config.yaml
num_attention_heads: 10
learning_rate: 0.000711
doc_mask: true
Each number is 128 + 32 x the weight over the matrix's rms, rounded and kept within 0 to 255. Layers, rows and columns count from 0. Numbers have three digits each.

# layer 2 MLP up, 1280x640, rms 0.0323, rows 126-159, columns 448-511
177117032189097129134139111121102141094136064109108133110128176167151157088090155090141125146059123148104076083099170160167074152091112109123200113138153119139070143198119097171172135139105128
107143096096108136128135113099173163102115209124094097167121103193116087124124141175171144109114110120111142166161097116154083170141127140099115153116157173137112183105179154135126114114091132
174168109161084158075131084102145117120112149151184148150119171093100114094152152083098101162106154140150105122114095174159093119142134157105121174150142148108161074147061168137167162100086186
159130100116154094169212151154098125152067164082134084112107129069164096105114168229165093159073084140111122180125165087175089149081071090138216148075161097147150136124140157144136138121163088
131142143099130145090153124052154093101115116143100116192034119108116083150111184178137177189127158108142171063111170155150155100138100112140091117138123166108054143118107122132166113110087080
203112121150094128150142106119147094148091077108090169149132115117144079101114174152086088160087142180143088097138120196106070134157135137067148101113021120135131146161119227120159129154076074
175115077160081170145111183156147114124089153099066090120115103112143117079053116127176107086168144125194129106123113127136124073099133133170132123159127096080130132134178127123139119164127099
123164067162135107138166123088121189141084124199093112169158098147153117117142060121121131188134109110150088082169115151060163136149080229169144106132104185160116106145162083116118116089112124
118132076120113121177106089104219076133090081133119132067119149160035128171160150106155154132142127125145124113107143131165111117119126100122112134118112101102147146136117184140050108136133129
119145122154082146211186075166147122119121128147134198191104095142131075101136151123104113063106090127159159081152063134087110091091141083126163164128108182099144169097084193105175157138158084
121094099180115125098128130174145143087134138084167168123117144116095098078095198063162106149139123159071150138134073131172163117170128111083124109081163086082091129090152102163134197147066209
101106145169140177145194088113124140101157130117152149172161144115168132139137164102127126137175058078172103127152116120118143124142086153131148106133111082162153129181116089107118155157110082
114164156101068119206105189160132127163120122154178100101091128152142091100099130097127132129109140113165102096123129099126075171111151155125114114105112084150095189124140106137160148194137122
099093122133147171110116113080122150115173114103108114113174107147107080122115134072106150134067162120165151119131095140129079104104204128086138153120152137155144143140166091130124088077130132
098142124142142120111102164111125089121090112117064154126158070104145118157094112139153134174108126097156131134156108096097076145119130153162159133102152088113125088099114127116125134117134162
115114137135121153101084097082153126100130123137117138129114150121122107136125109132096095145174155137125151143081127117123169107099154131118128125117150074137148084132169147131185110156142162
106138074135060118174175145157136135180175139050153126130152128138191089121143084208150128080147089129152127140134095135098185111107165095072086110150109093125146108125095099146144117089185177
101171119142106137143154094083137070137119097131147101156155077190132153082138145109145086122168085151111063153153161167115134118159122152074134174121183108145156132161123160132128138081152103
114104108139160076129192130108110078141163083119117063148147130034116089078091072160059114191087130104174112132133095152141132160154127111162153092116099130106150140113110157088164160117104095
194178128169170065108177107173132110172123107142116137146126163122157111120140102103106138136140065149117187212134116146178092177152115161130124095102104136146083110081116096156077140120066113
183084116137155122101112111059145111129108170096140161168154123154174106143123066078100155102186122146107109126163112139148082134126104098038141180130113124127118122122102057111107123103129125
103156157141136170147126090144167107175103139120112104141103170099158153188076104158104142110167102191101165152125102150114162104182150137140147136125082136191066101136142143145135130142139137
112142127146111160136211121140100085097135148142093096118117125103124148103131122113129134067136141112197136127134123085115105117157124172083179090165186146073109101130091100163172132095187083
123180118082121151142102131112084103110110147177127123118163118116094155142116133120113132125204130168117090126152167160174209131070114117141119128140131156191114079091091095198161159078144066
064133137112164089137123118140123085092118174112104042132156137097108084110114065095161112079093066181158131152115155076113140165152121192087079072112195110119158141119106104126154139160144205
094153096128123121184130154110122151093106109176116129101131118056090113116115075141164132138128073095115107117100141104119059129147082104142125122135151113141084108121198060157122127149098119
152196130136145129137082103161130072144133119136117187162144133105101099150168092110079149136119040141097109114141096136150096148112102115104121110130058096137182089082181131109093096093091178
127107157100123120166064076106051147198133115111136032142145145169179183122146111082136079104111189132139171083120149076128103110148139139101115121090097173131134155135158141150064094131128071
121095121098113110118187134121216116112105090112111163157099058089116110075185146072117177110126136123088090180102118078136118130122067146168103124178126154138150108048135153094129201190120126
195147155132189164170120170132171094126103161124106093090179178215141126133205134160068088140102131212092143154110158098111134175146123143119113125153137102129110092122137121175089134171094151
120117151069110100123174083153139097153125091177134167110130165116208122087129165129151091128094139120142094141160136086087133153171136136074152116069050109138149190198137153115070117155096158
123185159125135171165144116210158116120135068140122069113123126166133167172088144139151145169131130118102050130139149156145162134098155125132160174057135110143153138126109122155175145125176112
109117141141074123104073156107083187143170106168110105137170142171107164185114139041162084168112143109183131115155157131111060074167114148167170060153141113149079122123101109147144128169069137
146106119114114158103158189128162148113113122111141073124090094140130145082197162121129121104158106109147149152162119127131159102148105128118151094145154173065120127193112142148119074150154098
# layer 2 MLP down (transposed), 1280x640, rms 0.0277, rows 126-158, columns 448-511
134150075140097113111115096108102191110111135054102176080161126159125104076188117196122181134109129145104104139110092152088107175107150145154124161158112164141105134110115127117133163128067109
106140137101125097154113102089126084073105150122090134085056102121120121108153134144135109091159134173149128070149163083103095116115164078146124112104144121102119084103123082149169133145061103
108083181127079133066172132188077138149146129138094136126150166134141112145108122089179149147071162120139140127136165118132106138127130154151131143076125146116089132157126095067120111127168143
184164175124159098198149134057120077192146140114145183111124125105165175122154145132079101105165142056156103148125140153084101144127137163145131122105080133116110125121134130132147100131201086
177130206158204109152101134113150064084154156123176157170143148152150138131077186098089118159118062111112134177113136100150081128110122108131119172127105093122117198150123116067160148128177063
154140099135134194133164101132135085120124115122132222089132173100166094119171168145178087163109140186072107043161135123122124145157112057145159124169141137112075140159140078079143160142146128
135045158103128081165134201079151123159111117106142126106139119058097160126147088091101126150083113052176112109154108144160149121183156200134152140157185076109114125147138188144126049096113123
078139101091114137118143113135196111155140137087086119196157103119119157168152109146051115124164152136169101165145166200143118129108143104123103068135167131166117075160141158117136088110179078
124129154120113077103076131105094142153093100177093123115103161088050110096166111118165115165107119129143082135136100127109080151140082127118126107105092071139142085076148143131132108150150159
071161098109164152137189062094102156163103186119071116108122090143066117112141130154151127108157129110170158157121102148078179201113113119090151139102073139113143102140124109141108167121149179
152103072166110125135111109129144124086140149114109166128063129110091111120100121164108158109124128150097146094139135080172116166124185103141128080093227119113126146121172094152184044094086153
188124093103093187130154144109161146128148120127139143086138127186122108177102085069092201124101126152172142171143109149136182125134139156131065165151083067089205141132135149141095158102133169
130111165105115136135139153172103159126091122133162125132090161142157139167144166171114133148113158090158091075134151139080128141139185139168173145177156122138134174100100111123093072174120096
103145130178108113170142184135141137130126130163120043108125065188072123159082086086117085162117094205115111105165172119136115106160125151126179099130124117141111081086145174103136155152099134
172104088143108146097103136171120133080122121156141102069118169137171113126117129161167135159117119090162151145102066137128090102163099184167097175129070131130143135159147112111133126153143134
132072101109091061085152130152119171146110096143123125075114166129114147140103067140123087123174128095116102035184156156098168093150194151165069067147118106202135180175090149072091139112152103
098112079087105149087117166113140098151165135144118130141163105118111153123155104151088050136115122111123145186105126142163086125149079088140110114117095129160111129123117208107176113137151087
091144154152106134094164131147172133192149147139139096085092157167121103154160043181159136085094108132117156119127149091098134169192141114121160139114133133165128115139098105088113195152141106
127187087093176101033080145088135129127094090101187118138103083099129108150156093068075099108115156116133164215133181128092055125186210149187141084083192134152127158123112112089105067123175099
122117115136106143143137133167108144152110136140073132151118136126112145160194130158112132149116056167103125120123084131127081130127090180123129132163166114082157142066117100158181105107177104
173163098148134126131103116137141120108118133113130069070134139101083130133164197199129123106132096123174175191121184168092086148096180080101209120137162142123114115147116133133111095094143156
130109149128116118128159145093141165168133149073122115140109183090159105130057090047140151167151140107136148191135122181147062091119121162154092117143139100125186121127161116122150100142155149
118101130126186117102148114124089142106070152158166094124145119096160093155127166095128160146117174123095134113099092153164239112129131122143147185136115078106094152129109127115107126174115172
085112128153131122134095110164122148218126148075095151091162177149125083177122121125098071142111178143136086129061138140135113088136162167113135069146128130148108125129124121163131066155129144
101105111129153091104179116158108094191100160111160183149109157146082170131114130132151169161113102132060105101172089130106142098095166162082108090135104162109108087116088078123144109127111135
115142160143100102063093141127151103078084153094105121123177106143170122186115126091130118207116132090114073125156160109162114141047133131122136096143098160113130124149202122160099090144070183
090158131092123125074155131119142106096115164100059108132186090119163135166142079117163089164083133141207087103121151086103156157092101131074114123073033055111125143126129159147156158115134143
112140119102191040095130097158052150113158136092184132131180186124213135074134173131118175186098156105123093147127070143098133112165167145175088159148134145134086164118115124135088097075129121
098108127119213099101077155045117140075110121136066099072124042192134147211135121119106068163115105111077084134117103183123145145121138158152114107114124149139138125113156156147086127158144139
130145087089144151137137148159061046107094143124147112133166135170111141140145172098131087135135126154086092135080114139119074107102104158204134118173118111174122133136121114135100095139122130
167135157119072122153165099099126111128221140091118094081139124111141097116092110135208160092121166094138113153087147101139096108100130155108119152081111129139117124155068068127071091123147113
151170161126156092135114170139152134063124169115139103059135181129054115100176105120150088118165147119085103117111102127134118132141111121155136122142189156160135175103189171158151090109111161
093128118139106089073117120129120174186112090127090082117133113146125108138122133092098191122182183110163123202168082157173097155069155110135182084153097107105130191093127161145072113106175066
# layer 2 MLP gate, 1280x640, rms 0.0338, rows 127-159, columns 448-511
200065109142086126136168079127154147109110099119166185088109124109148121156128170135122117110179123119114135113151125155122149120184166171090145129090130172122098093118145119150140152130122131
120127122119134183178106158113152133135115127169136104138086095135107116138061142167132118160129089133099080103189140122169204164122141113188202100186067217024098153068145096149115124109105089
155167121156114136151166107127111092169130055152128072159105144100128102185162143150053170136150150158142116118133164102146151151079067162111198147081042115155163114118115147087090142077111092
133098088104096158116157136126110138103088202136117105117104105129172133129109145090105116099113068121169113160118172115106160158137134134134207134142129096121146175108136056174130072114183128
107082058100107100153136109149090142073115157168134111151126122126086162149144120062091090118128146098083156109187177142141134109138107183122099147115110119059161128139110113134097087139159179
103095094137131154168188144097138101169060108138141126103117109110118108092063097144163131061123176185102159151111139146094136215166112111162135157190127128106086199118174140109161146128145080
196115151158115102096111056107154102132119113132162156133134160191141169192144096112179118088138136142102124102113140126121159052166137068149106094079079131135128115096104113134143121095097138
100094102095148126099057188142144064125191048105145133110130122078091101140152108155141118150127119145144135168088142126177142159141104120155137121163136116124107088118128067156130104137200160
124095068119117150080176119123157188079146166102120145136115130124085096152180135068161185161122099196095176159114124131162145163123081165112162062111191151118151141138152141106127082136139158
169150161087109075160193099129116118169125097127164179137082121114171131104115111153116114148137130163096118128059111161094107167110127155146154168124188097178191129115156111058117136143088140
147120128119159113175122084110125118117182171109117125106156129136177080171141157113134086159152198139149099065142122091088073137116099110143121072141116150162146159145151126154158071167073108
142155068099154121156145104127105195111101128120103130157087175138128128095154199152188141172042161139124127123092095128131089191170118117175172137166121123176045128155138096133122117137145083
135136084155137141142154105121094130134104111160157142076149106117124097177107158126139142069123177144043126096176108163176097200106141112131162081092139150164072087160138139168108126100143120
130098075139134209181116122133166105101130158048164116154111122109118158101102116079115110098150182165117153116149220081169102161090102076129139138172157145143084157108117165157148152124111093
105107132172137156109122153142171084134152113155120155089141134137119129155226123142097099117150133126146057099151163136088113124188105075137118159141103153113139149104118152122172142105064119
056096155157137151122134136158174073084179112072137132130127180188100177169142101144123092132184184165124106173105120146171181153122102110120191111143123078133155114111126150084170127149109149
137098092138103133115121132115127127063107131218134089161124120134108183147098129111122146158110094147100122134102114125113088176141144152142080124069131149158174117070180091158099141094087123
149173130085138123140080133146180125069109118140127096099102096131110099089186085132068118097048140097139125129114094069165111203127142147118162202096134127043103180137122085106186193132175092
166136138124112159174107127165156134160136099111146078153115129157070085164134162131103162119118155113127151057121184111124116151129126119106156069160091167068105155161140124148152145152179117
100114118103158144168131150133104129127134139089133172087156137141167100135129091187095107154092127108173131143137095130057171109123121123150055131118134132234218192145093133129116143120090202
112183152165155129098074072165055123180169111102144134069116069112103102158181091219161205120183174170077140102164109123107165097103141138089144109150044098181092128062161124185141171114147103
161127131113135121123092171161095136093143126096131147147072126147087137109146115103110109122140089171112102139112112127122126148141095154100111131106164175147160107136140146129158137126092134
131120155146133098136104154104171160074041157141079122037153114146165098143156126079118113145151138088195169103129127120142129077074124183087077115125107173149178116150096200147165096132165137
152085092150100088106096103131132101134201136079166126150204119112131101136165104093104145120147163126100036098158131111075122094134124133148085103119136155134131172085150122127121121136112062
063089180150087175120096176118110118135125092145146142097166093172129174086129103091035134155182134149089083140180135139101098111143196164109150148077165118127114109163164138116110118111114174
116114117119129055082202083120109159031160192168139146091100158110119096098120103070091157130128070174079196189179197122131134101148144212133125109155131088098129034046151130095130171139085132
136180074146096144140203140098143159062163141093119115097111098170085123176143091188115161144185116197145078129102138140092064149129100128132177160082136131125190141156095162067087155163106165
134155122134149197105135136183074192152123158117126191117216154131065126093186138088117149123173153156094111153107103142184104116160123049175130123123163109121151047117113110079151153128141136
150153153056122139154097100151108094129170071173163147096149146093092058143112106128114133088148156164182155173133147159145132150086104130103182098119088106152148130073125081160140112106171135
123167074128130120110119148112141135157063139158086131058156132145103125098170143154109113176131175141151162068135124147152146130100126143177135136124087094099111137114064189118094088111156140
133150073169090091149134110146116161030092079107112149107163122144130106134103110137110162148151139107160065120112146172155177152160142114125188149082143185104152153145192166134180104095105136
109098031110148178082151113135138156093159067107132114129187126127099142060131142131126146126160109107114137172192133094125132165161091151100133166101189135152149153098134089088133093130158155
108071096105111102149106134121130145184160102147105162096126184140118128141122128068092177174137143132116155087147099149135119113166092133146104124141073165176141112101107080071179071132168135